From a checkpoint of a small transformer trained on Wikipedia: MLP 4608 SwiGLU, capped logits.
Each number is 500 + 40 x the weight over its row's rms, rounded and kept within 0 to 999. Layers, rows and columns count from 0. Numbers have three digits each. The size before them is the row's rms in percent of the matrix's.

# down: layer 3 MLP down (transposed), 4608x768, rms 0.0344, rows 43-66, columns 576-767
# gate: layer 3 MLP gate, 4608x768, rms 0.0892, rows 44-67, columns 576-767
# up: layer 3 MLP up, 4608x768, rms 0.091, rows 44-67, columns 576-767
down43 122:493494482426537497469514415531483494473475492614536534557525522497477545492501420487543444427423461505590470520505452500470530556518462479557486482522515493525495667487553515510478485530476499477495564527567548477473578468512521489442485533506445511474464489514445523508519474457500529494473496498472475531502501477532516469505506466480494597511545570503552485459416527444530485452517507486470572401504495548519628510482509495406484457513497487579524518502521510505493586470446487509524501468503462513508445462543589461527557554501554488608534477554525541442534541520502464506
gate44 129:491472454481491510505517461447492462522513465507498469440486477490438491484522461561494518512440505505515523585490478459522470576521518483522483567489563533497485500487477563528485497517495484537532489497512498448500514498489506519547516496476525567485477517604529457499546500534479515491426523497491531484526479420498486495485492507489450509507526412478479491467449531528486485482524426583531499485522511457498524467566489509510482498578450459435468491485526510528435539503635471525469548521554505546520573495559510544454484538506495499527436562500514461518526529518518516556
up44 126:526516514541471487495471521552438575492540443571545545475529507450487460556506505488458497471466466567631489462493607469550546465526503445476452497451492519474536512590516512567489496432497480478537470569520482501495529480446507549472499480481496474452499557442548518503541602510482494500505524519462528459527541532509486496483513455530476510514523502522539456526463516479494480556472484588574538506494581545484445524519475513527464510512521494502533472531514486561493517498510476494473542531464442444472519481458587550476408495528495477530474506546473527510545512528611447554
down44 126:514535432515464450489462539541509608499542515531528487453507449462489477522499587525511514459481451479550440598511573535505493536485515413501500444467466541537540491436476488550532457475507489396551455553482570555494504441451474567480422523413488501497541502480557472422527512481540434519471505522518399454539586515522535434497520459505494488572480495516459511553551455452544473450557529542488521474544508476494518507480454487545499539482480507498473504452421480560501499401535535515506491494525438499525442487534475454516485490550515522517489473496533488444493517522502467525
gate45 089:476498533551570493514515516518561549473467502570500483553522512524562575460502481523559454514511502521570457457454577455462553488444517478399521459473474475548513444433448519551469508505497552540522480533423453536457519521505559485494497486448534512476450622525496420483501570476499472443443463536549532494510501469521521465467571504572415450413529540543547452497507450528536459532527438544487491498562568521494490476506548509497408482535561520542494419517544456478477504513512398527437563502467452394458529503524537526547479466503454478483463485481522493514491476426467474575
up45 093:485492532522524516519484530518475545500470488473432443559527509508572510471522502461566500475520426486547483494488556453539537432457475468473521461495446463451491448517425520544457468482504523524476474572426444490509471563520487513479479486510505546431471537458502448492486517494454521451480483513627500426530517510493517529424535507548500489461522508553504464456492486537479550541531462541508524498589604488573542502493515504476527488492566486562498521569530456505511497561523492499497494509479442438539565487553561488551481485454446475506497439526504441512488478372499496561
down45 094:496517488482527536573432511532500515523476481484447550517564467492576496556513480518461491510500455541653506446472476492486483549517503505497513490470484523517540442508489511499441512539534498475470432454552545526484530527530451514511480517526485493562556495425547515488505483555513536454451443481475540536474477484477511460430522461547507559471515470520462465541518504510490494487498536526504481543531593448599565479507470450453513512517530518499479534511453554505544504530484459479519475420467458531457513542526492536468427479559416564522507466446476526460477556465455519568
gate46 131:443444486566462497532529526520546552567504504493520423492531450534559571502550416505458429442516525571567540510524494475566561489582504516508467533472491583518439580445414528430533441500552496461532474525512555483517612492521517490460489554565549498432527491471498571494530435540533599479561458520569499547507477526460506575564418565546488486427566455519475530486526470526522553461506477495504591491516441487522510513522487531547523502418462464473511465584503514530504519498551513476519524461515384563509485563551495533511570529488504502471467483452464496490515523512500500547
up46 123:476499538475496559495489511487485519584493480467488525491502483491455466564460486450511491465520451502520513530456467483574495404545536530473456538469477467506500532490482542550529451495523477499510510458553532490522568495482510443499559542495505563499508490535490440480529474538444457504479471511535473450455474562538517479509570539524508561459483502515447477529519520477497544479470493569483510527428524463507516575527513529525510558520497469436526448483469467481543447507460533437417547472498462551540523528537588540477475443521490493484508426447473412559582497446531574452
down46 127:429557512508521505540474524508555449475551464442480499468481442528500465478509457468473512425470511532466460501493467461501533512475522503577464552478454470500561494476560604468511448562599471511551480487553527522433486566499472467551533559508527462448533526473566508541468430520509534518533523456558478520453519450542538507490488577562417496538474485546524495493565507466544528525516545425536502479540502534543510558448448549492551455462503419469529512521508420491544482499505455539473509492460431472491503500528488509552514446515480510518491508503463517471531465502466523490
gate47 064:538469466485473480443525529491544527499462465502608511479450509555459483489465523515517488483514519508502526475547526450589527482604575456563504513463513531435506462488436376483464498534492483564534521502445500479392521471478544536516487462485421473497492459459505494528554530524508460522461470520437511503504429442527502533522539488461577485467535518505482597520546504516540437547472491520507527519510545559547455501514493419517468441465470467518525517464487527558474511502523508415475480449489517527485504565523534430482577469451500437487514477507549507535561490532447438498
up47 062:527491480469470481460472493496536545476539488483551524520439475515489423534456489472531566488524552497533492473499493462535599481573512452561454495442513503503539442484410433483498523572559507523509456495527481443466512505589533533508465456467397470403486497455567470436542535548533425515488430501486549514542440447501511483543475482431584525461564515446469481503530507528447424491450525583520558465542494556531518538483494449561484495551495502485543588454521506571468510488555505517549489509472552496554480572480545454488532546453539521527512508467539578531468515587490556529
down47 060:520535519471449519453459480428460480508458501501623539530476481549416523432498500516505535508456489519506505455542481450480526496571520434459554415493475457447518483517414449548429496481435499509538472508497535576440509491477483478506473479492503489516485439422514493528575514485572567530517477465582456534524519465496475507515485520437479526496516585493470503525541537499530533470495471476519583479451527565499492473522532520561472458537487496558484477500522508532424485505538548467494586465530503500497469523490496549476524484444466529534503493495473467430508547507520471511
gate48 138:525540468496497511478483490558525473536521482442535490571535490501580469514557514514634546423601513553481555470421532516522457403462513480469555518549458472563530494548543522450474475520490497553545550523490543551534530571469491496548546526468520461545471444522482494448500488505471473499487582562537498550474488574484490470583501536476485448477442469435445545517488527545513533461502543501568546460462510422503486492453524522446546509463458559564500476522426534515453396504561476445488467534450490464444501530476553527548472462464445419515537482549509489546509481476429455493
up48 144:567498502506470500560493492521479427508493552413505533504504512444526452468557483485554450450510505519486513472455509524523496402513484437449557493452467473570516502521527504527475442508507503503548512553488467574553540552461469473492513515520541437488474497521461555509537473498491513492461516530533505512501529513458549560573578515417495477494494506534482541505504476512473492523425531456566551465496470482520491474395473530484555494523504535546509485434477534530443378446531478421497464513462458509480428431395644516515502475516441496564475458566526501502525505463414410573
down48 144:471541528500515495513445453526432483431457529447469483527561585523530554415548465490503488472497491519544567526477542442520523402481476595492467486523493468494491474528497480493542468473515514536457495475529448574514399524470460483499520530443546445525483486469467507511446495528519475491439621460482537494554492507536490441468444551433426454492511472496549504428478459517465497443503601452485529492451394452433587506509434507540542520476567576436550465471518531443471532449574480490443532513407528499506456499443543495486483544508416504467528494494476428499488453520483494541
gate49 114:486552454471505456507464410505469458542474477519441514469518507523494470490488392491486469484433499521557525456519549475630489415486454533525477512512462543486529444505513511522530511519502544555526510528472513529480578486465521515510514555507402508458473461466487521534512451517465523481475454462573492572589351587515522493443446472511571489450496504579527500528520517540483517510486530511517466545559450470471524502540513483515513406512517505453475627494486513503527552522487560485493471539474521450527432539515459441467499453484526489413525510527477556481506482502480450529
up49 115:520448524487467450472502519468529483431573561429548440447486550515517517482538580504547520501568486515427486536434502556435471570450557496494552461560532421495514523490548581497436444491482552445477489498470470461557412494488511496475455483471586551519508605531467483454442519483556488498552509462524458483456625480463453487518532506518510489514499503452480474507499420492541500490539487509472573517472488542528494526460490533469469559483520490609499444481470447555516386476523506504509549453527459538469496470529495487469496550473503513539462577442527523511480512591539542502
down49 115:524441484438485483536468471618555446499525530468491470531434527521491599524474484525600520448436465516472501560406540567469496454554563485512479448550464459553479535503548452462442487489485418525543572542456486489497424552526534512490534476524500516479490539495493515453465496462532473486485464463520504450398562473529492473415569518523485506561452508512570489481550496500486514549511543465549487425545458489517486531495552494561505587443443529563488520523452463512518465444534509521551497498476511504533451570541542537501579508449538410515440488516477483444468519562479493545
gate50 097:556551508570528457405549516464478504480487506521566528548508515515519482443613449518431470567498466527555485477525486481471488493476468445473506539548478401529422494495515517456479494482541527530510504537467427479450432510490430495471544518502516475495552508475498539408539523583456509466536453511519509497492447444530522542600476529409466484517493469486429506411490440487484469469552452465450531490486557467487462517441571496486446508454495510507526498515535476566488533530446479428568570424500515555554545499505503537525444498483471599413514547421562470450541510437505484488
up50 101:425489494402512569578451507516571488480547526529506491449454500492479520504421540493549576544498559509473546507493453571550510436562461538495455455445492533540550542501473432553479480447501477489446552507546501484530540448509528501468501493462526575528453525504594474568491500464486524515508540481461438480475528537520518472410515494566459518488523579487517498580500511482475471566499555506528458509518479480496564476552498536501493544539486464491502552466473471464465572465517493582477470529443500508466439492523551538445531460459502444591472488470448538549448470533515532529
down50 096:492486496494479483580468437504474526430465511512442544454483477531456425466475518471486491559476481450495465541509379547490506454456540472506500482532469484518578477531510581538522584508535478482476512569530456519547574485514448462482503442461441496503510541522495518523486486573498548475531576484582476518517494420550488513446475450484546523446458441501410508443474490595474516424470501519455505464443485556497484607537548455487465482478522474489429583499428512487461479551473491508530462521485519481495522471515565523515539529504452475588517498502544541598481424479522466552
gate51 103:528486559479505496480491457471595534476495535489484428497518509523525491485538560511415505469451525488537499542473558505461542594516542544534491538489483468488512420479458439461555412548493479526534525475468524521578440535511581483488527461487544486416545483497529428495461478563508462541479516632545533472484481497466542508488556506499520522468524401550471535551563437542447466448496528496476527550376500523599470498487465490552455479451445530554514492438483519535533544430498500509457461513463575479468542554505492428522470450431462504568510453523551505518489500563481526504
up51 105:504468408510507526468518497509438521500501500480503540502476536476513470557432461468567471523548492536477504480542475567513455462484460518484479455485495541511514579519534555565474545424536532423503436535521456454431540464427498578539453498452475482559476516467478575501493430424510539468592497468485403499558569497536510501488488460519523439484500551438483501433483482534590487538523488531507431465547433509439512498569554489460524530538530508457455506595537481555466481515492509517513497456543495542520467463465531532456517550530503510395477565489463441483526530514513484489
down51 113:457470496530495571434406505520423499594512508470512513468405529471429493535441487469613489524503567505482459508496484559537501466499521577471492449556498494482478524494506534472491489462472567529585500521454480463530584473493541484574474451440479505520507456517466545494578469470536482551517443421502440554522492556520511509439507541555491548481444562488447510495475510535488519507500477476489468524558424475506431520445496489474422523532556602513449507519480500513429499515488541520487427512549518485472454501468517520502539505504534483482528546461505509541496551578522509497
gate52 088:504536487486585453531501530433501513545518475491601462531557406521493474504490534554501453530520523576529445508488553529575472500519423591557547484540511494494501490463481536532513484480435536504550483543487569449449487515493485448496466489493546554451518503461567459478486484454579570520450432508486481442512454541483439468472546499510479462438554516515459484464499571502387557494457541500545550453507550480475513381485556497522543457442474531508529578482559489514572508536475468471477504533551553487461435502464527538553546541512527478514516505522543553519484552567473501464
up52 090:566492462405496429523543560500427543510574472451505568476563507509514525561490497598489459490527510457558553554539456576536525432560475583494563600519474507523497463446488535530463459516607513482487475515526500478454502479491466515548510571520520500470496579511560496537448539521500478564473437498453503512540508580533533465533490562516484502501458544467508491615505552514530580490537466508518520413461538512527478510506453452481536444493517566539598524491524486531531519503434499486505494467469522418516475503498481461493490487524513497493471523484460554534519491579488490464
down52 089:521487505487459500597516492520494625557471436510469582490527478515534508529556484553495516519460521539541520573439523496562544465541536515516520499522449440566494404500478475530510499445551565545489474499526501485425404520437372523561473488565502468520452543505544580563447427561501489542502500487489530450446527438512496473504474473441525445398457516499514494534519458484444486540430500524502558423522505479532502565549507444442511422416458500427460508512492501524526514499534506599482501490437504446522523450473490490523515506518511480463514526475493467489574477533539505471
gate53 116:437472471533486453537501523406521462572592494526529529562490466523486478509479455504491510513569497465399426419556532556438503527450517502452556441523447401462501504497512544521475502505590563509517459519521537558463480541489480524545522517512498452450476557528492518459523536555471473459488590527505530512443529600492540509516469533518504470564532581584514524474587530501490497517510525501515476460610556429542502485513441425525469494489452528479436535478500480595516500525473555449506529496491436481531475562500569553582508537458497532429462562537524473495472470565502535472
up53 112:613416555398582498530509488523450511495459494466503515425451484446502555493572499484496499544542508449503540535478569415506578602518439517530427516542510481467494452532464509461538524539490526539465505503429493471482541418482497482477489517444511466523456517458508523471504508580458446472495526499487445459556512484536559496532507499539520537579512463429533543473487550525446512547513542465505481495446479566463503507502548534538488476548456403429481455518500428530420547484548505492529492498504539438531445476509400480446538475502560494537614488491465492551489571525543504485
down53 115:498420560395516440556529534597509537484484502385519466478525421499437495599553520510532530491516454427473479565462461474474512595551450513442509559570456489542518478535579533513507534431489469589470504516470578522495452505508508453568505501440453451532431501522531470511498527463406540526507486469491425493527493467437537561459521546526464443572531494492518509548519568494457507521526515503473501385520525524503551393474512517545488461533528506574436533504490474507412602523596493502525519465512535441501456486492457519456524459423440563493572445481478487527540501553472495461
gate54 131:498438506442574454474590533517590493545559488511513492484538589503498545486533493500524534502500527443487454477519489488472429542560442468447526479511524504473461496572547454457448495533510504501501540552510526469456449531593383510484526570488476508450477538489453505534514568446529518448494497519503518533529494457556479462444445533501505519451483371436433539469503513473464568495501432464470534556518488518489466514606471567454416431490489500556523552504524481524576489500527537502469540543471468423508529589551483486559563487497589512531532535460483518546465449554420494541
up54 135:501544492617495530472463464549478494518486529517523558519597459438508473529551531536474503487501475515441497560554480520568509491468516490495493501534466471482510494465489555469510448507525457499484456455474497444446523449537506536570446507495493512557599483533536438440484484508453527476534550507456485487465487479636570569460547507492469524467433563567520405497487539574499483531427518438430451591489497469539535503455507462551433486544540512497461469469451523478379478533437467390481512481474505525522573481606516494453456489475435507436496513525544557543426545464529519472
down54 127:475459514499572529529485464491487524541461543505478449477501536488454488445463460603501576479449459527373483538517562480505490483503464491494483545522493491461549547487458475458439507496532453557487483467508555513471472518489529511516464528501525559529448521468499493453381465519508532495461472466431525486485468480591446537480539560462500461471494575406517471552484464508499479512535564490471467563484422486506543433501506530495473468486452514499510468408452537512476516512538497433527537478419512443523527513481537529477435430474480451500474548480521498463473548436483471469
gate55 132:555524466445527493529451478518507573446434541503547486575538498478513465500525563516505552516488507524514438507486470453497499485456514470510441511484451479515468501420482561529499455500508531480456401408516528520497483539550494524459450536494501504532435524428545505455537514491486480440494463506511520429474486498454490432476471573529506515511484532473495502544477537545517492498533540479495512495608408523483512465493452417524491498485344517540465555474461520448472521469506462539489527479509501534509425437487532509502556505504523507465522561495566588509517535487464501491
up55 137:524550419551416535515534479516446512533515585500494535437452507489437553462486441514446475512550478467545535553531539492400463578457508463506553442532557450536548513504505471505432534490504413492545482467512519467454460413505469514484495512450466471502470456586501497536529486512537524475509546523509560491482484490521497496562455472487481464518489443561543519497513468480475504512489454559520484525560521460513459493520499578513500472508570483504607457459574527514543438498547481492454501490460529445489526536551529540506535469457442532499420450486502416513507512545482462512
down55 139:477547465487515485504513533447545532541584474461545490465432507490529534397474491503590554479517489449433448477494434504442520545464556563456513583461484439460516526554509462499580472440433449520498495517486510489520535574485524567552433475461480525510442471515538450459506528494485518528576487454517440469468500511455537490578378437518486422494462534511552474471501523445534485512535438477521481490473523488527507529501476531496545468545585458444528432506482475496514511437474487515478492489476538538486440512463479538577516523479471546494489564510479447536551547505537561520
gate56 069:571549468472525510533459504518450482494478499595507506513504564490490390543446429570513566501414545545464476456552587502446487506525551491476508499501533449511554525572521421521426492546547445451555591443510440471566536542511478458478499506453503467491508516471503445535464484528476491458426456487470499539574499392557476503514523497441496453542518502493507497514544463498470574532557512548518502584558471455516509516592504543512530512529484507516439456467490466561485576542472469464505547516472546478496483507470520536492543498578474549453463499536475530483497436454524481441
up56 071:468441467489491513501462582453540442567490517491472545452494516391485431510543429495569542507472494535539440472549494462514418501511566543565447466520495430453492506582519532515472403494452505469507519536431536496503506516423508526521519424498486503474493435564497466504586479564479496495440544452587467494495538441514485503452553425515486487494534456448511469462452519460532506564447476476506466517496432477467547484482503492468543600479511418504498523482487491489469481515467530465491542564528520501486543470463534491583470444516477462450536543446471557470487459486496473563
down56 067:512469469511546566456516467484536478501559575441482483439471521477492470439444508484546570526489540454502429516550479502544421516468526527582519503429459484415494508469481517537456489477543476576461468466482539494427474528465563483476504589440481503497574438515521541531564495475410536556465484438590523528547472558509491487442508516537482553532550453488495553531444478487492534488472463541523402590497454501459481507451492491504496498439547484494482496477418483504452541512513562432452503546471474433471527468480510527536467521485493476491503492499467466558515443515492433520
gate57 067:464499455494516401459515423472516481498507515535480570458500483530522518439499529525531559503554480480487482484480453413501529500520544481447530567529492495534494498512554498499465480467552499494507417561454524480507509558476488535564430516533474446429525522522574519487473506486534506506493523532422576525559478554458506503483482531501474449487517475511544494533487478533487440454487514479502469471480508424524519512467452413500548540514499537536479467484427608539473472489495483551420479520530477545439492503488515457504563500504505465528552480536551475568483448493446462543
up57 070:487527548502517510451481436638459425488473471485482489522450482494561415582503442526491470505511583501518599491566488482516468554495472424488504499467519510490459514497536524547548508501466513469494571515464479521574544536500546513477516458490504571483465535559435467454501503485526518462464471519443510461497429488484508449550544489533533460469518491494478501497475432492536581506454512499506491502533502473449396457565483542485512460542463562513466513524508500471540568522505503494508566488497461510563621529542481536439505545493557467525513465493524482530470478538480528399
down57 066:554468569511483470492548483570474473501528472478454460509464458543557465533517501546476528464529514467532569473576483463455541554521474466496458547518571485404473531525526513536459513521506590467453478535482479549482566462512476506504548480565434533476478494539514488475547543509508593449492391472510554429512444518501572502429545478545557473551551472514563516506516453518518565462447478419492461440459491469441482475504525574509504557542488472532401524525556533490604516516551494466503521494500446502454533440534512515561573516472585500484411472419432522518466478500493476454
gate58 062:492559504473531524456557559461488508515433589522436507503508533500475569520420481538536530515517534526502482554557583515558473546569457444508444513479387506559518494508512479558519459479473534555553552491555528467491441490488513521502509533509460584560659508478421505424527594472540482465512460560498543526525556478467467478503522512524484460447503475435498583506523521451499520480486536528542546424532508521493466444550522496546458438506493440436403445468445415530524486505510429500433488487466408434475472470462561450584483482460510575532536467472512565540502495426521446565
up58 066:522537469483519563402509516592495519516472587417461534533513492561493412551492431534481511516497554506470490497520465497520541502432501532465422468455485454497503485511497506564551512494462523392493519459453464513521463500485448514433507441525487507590554508471450488491402526516513485546496493512526471500561476519437489495465491481495457528520467535486559466494466517477489496523483563508505540371439483548493506485529515445459402473551528451422507434442435575485513487485501531481494454563517454536512518481458539428503472492532553507457538547493521543509445455471493528502
down58 057:477544474557491470516527520481564500462492544432499509531498445482488492565530498500511572541434539509536491508506575578510472500465419479487510468524518522577531523472494534549463452514404497509561459556480503483542506510460486506464505529500411559568531524510478483522467567546467525531459494451529477512480485421456480463534538370456573515518549490491436504554568553500491474571523506561513499518578468504480510523519518556545477425408470503460465484508442539492548478450537518434495469508485432513475484528438503477489503507483506583583507440475527520438521488485490431468
gate59 064:547464578483527463539496489461445539458492546511442522476478531501509544470504531501487545384517526521457426414431482531536498487548500506471490545484544504541468461459523514568476475499577586562547566510569492479453466477484531488426552525490541516525534546531521487527501558493460558532388552496532548524474472439485408519488580552509555442470524529509531478433483565465503539521483587481498516380508515504563443503548519516601500464535520481511439475469478496493502504531435503540436553471404461536494457505567516502553552540527513540487498501495556442453492485445506482540
up59 063:522478508488465433460482483485539507470480541482559528505435459486510484412520494565493535477466499501515480522532565489543440491519604532531492512445569472471490465465485478551510497511571552478563532491464581493467546469511549425491529515440526527459507536474433484475497581484464567501501514442460505533543517461509498520507513517537472408505466433468487544497454565524533504493527502414482533471491482490513483493500427527570549517519544497479538490517529490539508528493473509561477526507423521510451464427587448543495497556523446476508497436445572466534487454410573529476
down59 060:515581550545509500523542481469557499457525478547456449559468423528519489440448471479526461517496437509507485448506444488554451485533515519474517515546565527515479490517491490525494505551453516582497489510535411487470486441475430493517477575489548500478527431406597472542464454578509515425527533496473510448521548510509513477471538521526509494511455494462426516522521483520518540531431496484400514512575483511542495459532524503489553479474487470487505550544402469542452486575483490474534516500503497468508460502554526497394476416495497542530529509526489476478461521477520563495
gate60 116:514564438519511515471430497497528446449558476482501532489435535524529524521487443462480480452536469483445558430526537553439535547495482511560484516456489507475499441483473585517461475503476475573512478524531496502510468400580522492529532432480441539491493566480404535495518541489540595496481548526488581438505510459473471486467539426538483509478463444471498506584496475527466512468430447512512596514572487449506488525474508500539532578462510519434546454502540562549536466558387563441488457489573506527547535483435488501461489516526441489542493481529490488550527501532464424466
up60 119:541569436525455471503443479490514476458571419480523552553485477424476475484470489496468543574574469525397525470563554505529517533542525491564500491487462522493524484501526618476468453507538483557483513514522477518523508457553557542494487470481487494434464561467526556474558553478483544482483482496428540485460530459478518537439470501470426535435453492509523454470473500551512485516529478485516521532517437441534515519498519517521463519492539565436528469589491536517462550541501536485500497510550497464489505452470520484435452497541480537528508548496492506536509484541477485506
down60 115:551516435498452599506501466507498503474513413475511585443538554514488471494440480502456588442510495544443516504486452545476518454494520573527463482504521531515550415510547525480424497477492484535521507485530472480513511490481583620508568574471460534474610575507482511503476518502526501544540484550564508493436523509483487504465480453443486542385466493492443520493496487567514567513504502475487528491568503474514499534480562510497535495469489534560506526563502531570445475556541530555486508543492451497564516438506485487465526516521545448488457434474507480543470477527465466529
gate61 057:477478504486530493461444489469520466512509480480492505489419521531490572544478494491536420523510534509551493546481550495512552529418497480427519474568481500523480482481535474524456567566452462511499480511466540522490527513531490494527455454508486443445474529516473487562470513477473544540498440495479487499507455513447538565506493507515525476488513456524530527527594525528454493555501541448496510465537569467503475461571527516483508481484488462514556483458526500493544537529556549456456434589477506508505462516543484467570460521495576519478477492539561535471569560508507490524
up61 060:499496492528469549449497448485496487558523488517496528473447547531533559472490495497504479498556573528546503523463485489475560572452488526490484540560497522482481479465521543536458499539466461498448521511531569614498510537516481479545484452519436466557453512492443434583455511560458590529489454517485446454517465491445638524457485487477565492495493487466500499550544499503416549576535493422494488455522536514525434480557551500484502458466467481444606454452580479476571501511552529499465429499508478531540521464488464487553503510530508558483491507500632532499483541534533477459
down61 059:498511473538488473535497546512557525512585520474442462508405491557539537573476491476478436490465518564551515453397503498492502534443513428559536605458513617522448497486517568523480541541468476477442480430492490528513483466518476483537514475481485501488545517497501512538470425495494645489471494509462469516554482526520581432514485516427499527485463468444529512527485496474463587485530491494584477478460562579588495473483517451473435424507530434515512484537541501505545530449568480444426521491451507471598526421475494496507521439484471556470583532456482500521466464467485489512
gate62 113:495569500497488505548465500460548485509541534481510477418509457527485495516454498498466517546585544505538528422496523556532532560508555567487474503503506549570604415528539585504488489532416469527491508495567481511479462487495507514575557548483556416496471499514547476518534482465473508500466489517455491479595497455548486529479507593562450560492593529542550504511384472528464496512529473534493504588616545507498568500512472461436488473462470440458555440465467560509462477533519536484474490545529529449483511457490478433476478468501446460461468501514550530500492511437538433487
up62 109:460495520514489456498483492471461467525505515552498488557495496391507446538512485507552425438493534490428513466448472521384476532525461506477506466510488461589546444531470589458522580587564500470494531485483377464484457411487491536567472518542501453479507587535483487564514544476474554471527446467509500404452529478557506530492518556563439519478574459449512519535467482529503499507437489527458440554498484569533549535509495542573484484435425512486542467478582442430495495476508475533510440500571498513527551540438455500512505525517440420436422528487461521486498508515490455518
down62 114:463527507459583447461526518559521476516478614458530447502557436516481464542465532531505410490508481472542493523472497468394458487556484426496481496483574566555491400509470537506501535551561484562549548447516440459473467503546556494490545543498529489376504629508508443482562428462512547439517541509525460501494543549518504498428536468507478480444467503560535472522498468473509472581458497490500433515504557572485510490455511452525491462511457534386538511467567468483501493521477458466454581447545436540500537473489410478533509535423510539469473432477529451516539466488503474534
gate63 097:505591470507549517440531493513433572473510533504535505529584471460517485495464570471533522567526519517532485503495565487542484473527520422500468501587433505457503416474491485439479496464476527566442422437391522505553522478472466484503486531494500495437511536530516475533590502437478478524496531473456523497502513460503519523532430552476541520523490505599536443504511479484497520552528560433553494497603472474500439451526531497449518482514466487514454495459447502493454507491483438461510503543562458524483501477476486500506450498547564523463530531455429508497460522531461511449
up63 099:449527484481535485501517525539467504543454556508571510483589506450503449489490563439528510507519541530525571465464503435557520395513517537496447486564447545507545484427486496523487480481419532520408458488481481494502455520451460484473484497486408457446517551544579555508471497583563565492518480527458533514467519531470507459494521545475490532402516491510521583432468438508510491500562529502568521472467561477519504482495540545463530512526417483485539548403478507503481524494456482465560537596502506576447586551476481505540480496482498523465594518488445512470514536466488471519
down63 094:509471486500456538468448543466432580460555474459523498546569494445576466529492542505488513550484584460581540554477488506419479479454584523561475523534464599518502421482537502508472480527519509452443515501527511554434545493464487477459530475507470521523549501495453553473530511536492561467448522521458488454527429531447534573515473472502460462488564500428523507442525475489520512520562487513515493499534560489502500511515459507524446523528495539456465501545482512478483515482497519503477479564562517405498525481530523480555532435441422479476555595447431435475498489486514508496
gate64 089:408537546463543483546383594538415437534414521499455489479428386468472548514485491545466449610474475491523458519568521469429524523450499474511503542508532468480548493488518485514579499545507474518578511445472484449548466527513455473591471486500518509464508484503449461522548574511591493506496582485579518584502500474543498557533474531496432468532517512466485497496488489556462502533500502536505494507508546455518473453518484495490463516488438561479518490515467547522508446503559520456540508506537527454542460511532532564504495482508511437480503482499476594486546513457527501558
up64 095:566518475536499464443527385551516485483537460552517515533568541536533432470486525476475620489532523482505506462455529493521515511538507489526488514442508501457505561455527562478430533532481586530417440467557487553472532486472576565435509446495483500477559517495495476496503472468478541555515397493484502497491465457502484422489447471591478461494438470494568466477506574475495494447441490498496455448500509495493528558484504448497529498569504481556528441488495445494536569415502490545446470451441475557498532462499421448520465527526541554482503493498590485443444460532520498485
down64 095:513511514524462504408514416483498523488501460560516485487536463522519458457485460474568535507493561484483531589475493457455502542500513533519476458470497516496482550468550524522477437537421532469440401513550496535463485454477476510445468458522519603509419499530420438455488524480452518512525531521505503561473473464506463516471401497489465440469494524535487508501499546535522458475548482495499518422469508485538490523484440505500439496519545495517465520541462532438475487506477517564509441457447476596475483444458462492543500570467462504483503487477509527461433441539495473417
gate65 097:466437467453528444504495568519486567536469599559526475494523452522578511508501493435511509510484511565519510520503468533458466425528456481570475506470542434488473490524459478594461582520488420488523563584507495471525511543544502514514500521483542518518490489500495538507488525454467420514406524637508462457524480565546487469554514518475517476513465505488461524516455469437515550434481486519483539484546530584415479503495500546466479437475459431478547548482521406448478593514463458526562466494480454514527480582509557501504489520552472531531519514558509493503513514502514488559
up65 097:475499446497504439448530526544497544479458513538514495519452464509572564476472639557515540436490512489537516457488519501465494448461481557472466472451495452485512521505471481446509435473509396509558559519463440502566473477460504499432468554473459474475563503529526543462496485529364503572467459597510510488441496514545501498556539522490477511501433586514490506521441509465501501466477471530463541490601499494471474434501496568536458445537484495468497495509501453559520525483483528459496459511431455412454571548557437522530509472481421534512455485566474465467474505570531524516
down65 091:534487452513546506526504518486541499515428497528510496494533510545462463463449465510464462511472533539521548540506530444447528483427458401457546532546511404493511482487502486496448473493461491546586518495441484474472469513494521479438442561493437515516516542509505523504476556467504439508468523452492492564540421525462497509510513503452588451456394504595493462486464521499465516575447455488487522476489465497434512506427552423546514504519565520522444459495495416502523485516499442475534451489546530433479580475548516515594512422426451520536468512534534432530426581511544500450
gate66 075:509419565561528507438522504548468469539538524515440485535488493522510467486533473502484485581435490474464462509503526506525520511446480517467539520435465447544540520490460538492533562506452458528522492534416603539476507452509494454558517560505503528458529520504523498535496595550479500473454481503464476499485486468500530536485537495529506489531545493585467515485435452505502470534504521524455468471473449556521530475462485450491494499574471513486399524593507484517459525550516471498558536540463534553493473506539470599414423499499513510538491488471492480563521459479536465485
up66 076:505598456428438417565482494513525517501466509514528519521462486466474489530484537512493443526524496501536553519520509502468525472564538498559436511488557511491528437536545480536491465488573565467475499403496419474511485519518511525484478449512581543494457470509542469533492367405515490539524502517463557447480552511522448443514509541514491535519408479414572455500535584558542520464492488453553483495468502441488514531526495542510514494446488511577574564396504510490557452495462552455396490477549499494520560485523537426465468579499461436431478479544520506437447545572482516542
down66 075:517505487460478482492546478526550522548436447544490516469545485492489493503493429475564476500513474508492477466482449563565576485498442497575554459431495535464506486465499521440536449526519512520520432459461440538498506473526462451419497487556539494503496517480523420446487532433517551579467537516458461547538517487499505514502495465491506447484479516496569457484480478502468502464492494472491434450485524499473463511529555525482410545406473589538504645546518444461485491428572495500419492472503495453509510451454474474504571580507488463439487474502536524461487535471489486487
gate67 090:464572479535474505446446468483531495539427491497392557494509518444519479508507492566462522618465438421367562460501459514462436509496459463463468551491510508479530438515527442456511449540569436429488438499497497480501537494529569495478444493551515521506457461530509439524487518475532479510553451401444490442507504445500492492509482552475526506445476505417424534544548506514535436500555480484508557412515525408517528440498526512512505558407451551504562493504473475485447465574515478462445529495502509494487531519534491492511475564463492584482447458508494539508558517489448480537
up67 095:488489505490546520496539571504482459467521503529512475559524460498507510483539505555469468513522485533498511480537442495463495444492457487455546467588482539479532417499520572504483537539462560493532508452442491517487482508496488514567531472501473504536455458442515554429482432466595514523532499512453509502522611541506488503450438549454483470467480542427418496460516453497457489495585475445454557483589502502498492429520515523555483509577455527414471483486437582550455524592522500488488454529471519476449508508428529479546425542443546432474471516560526479407519541479434521499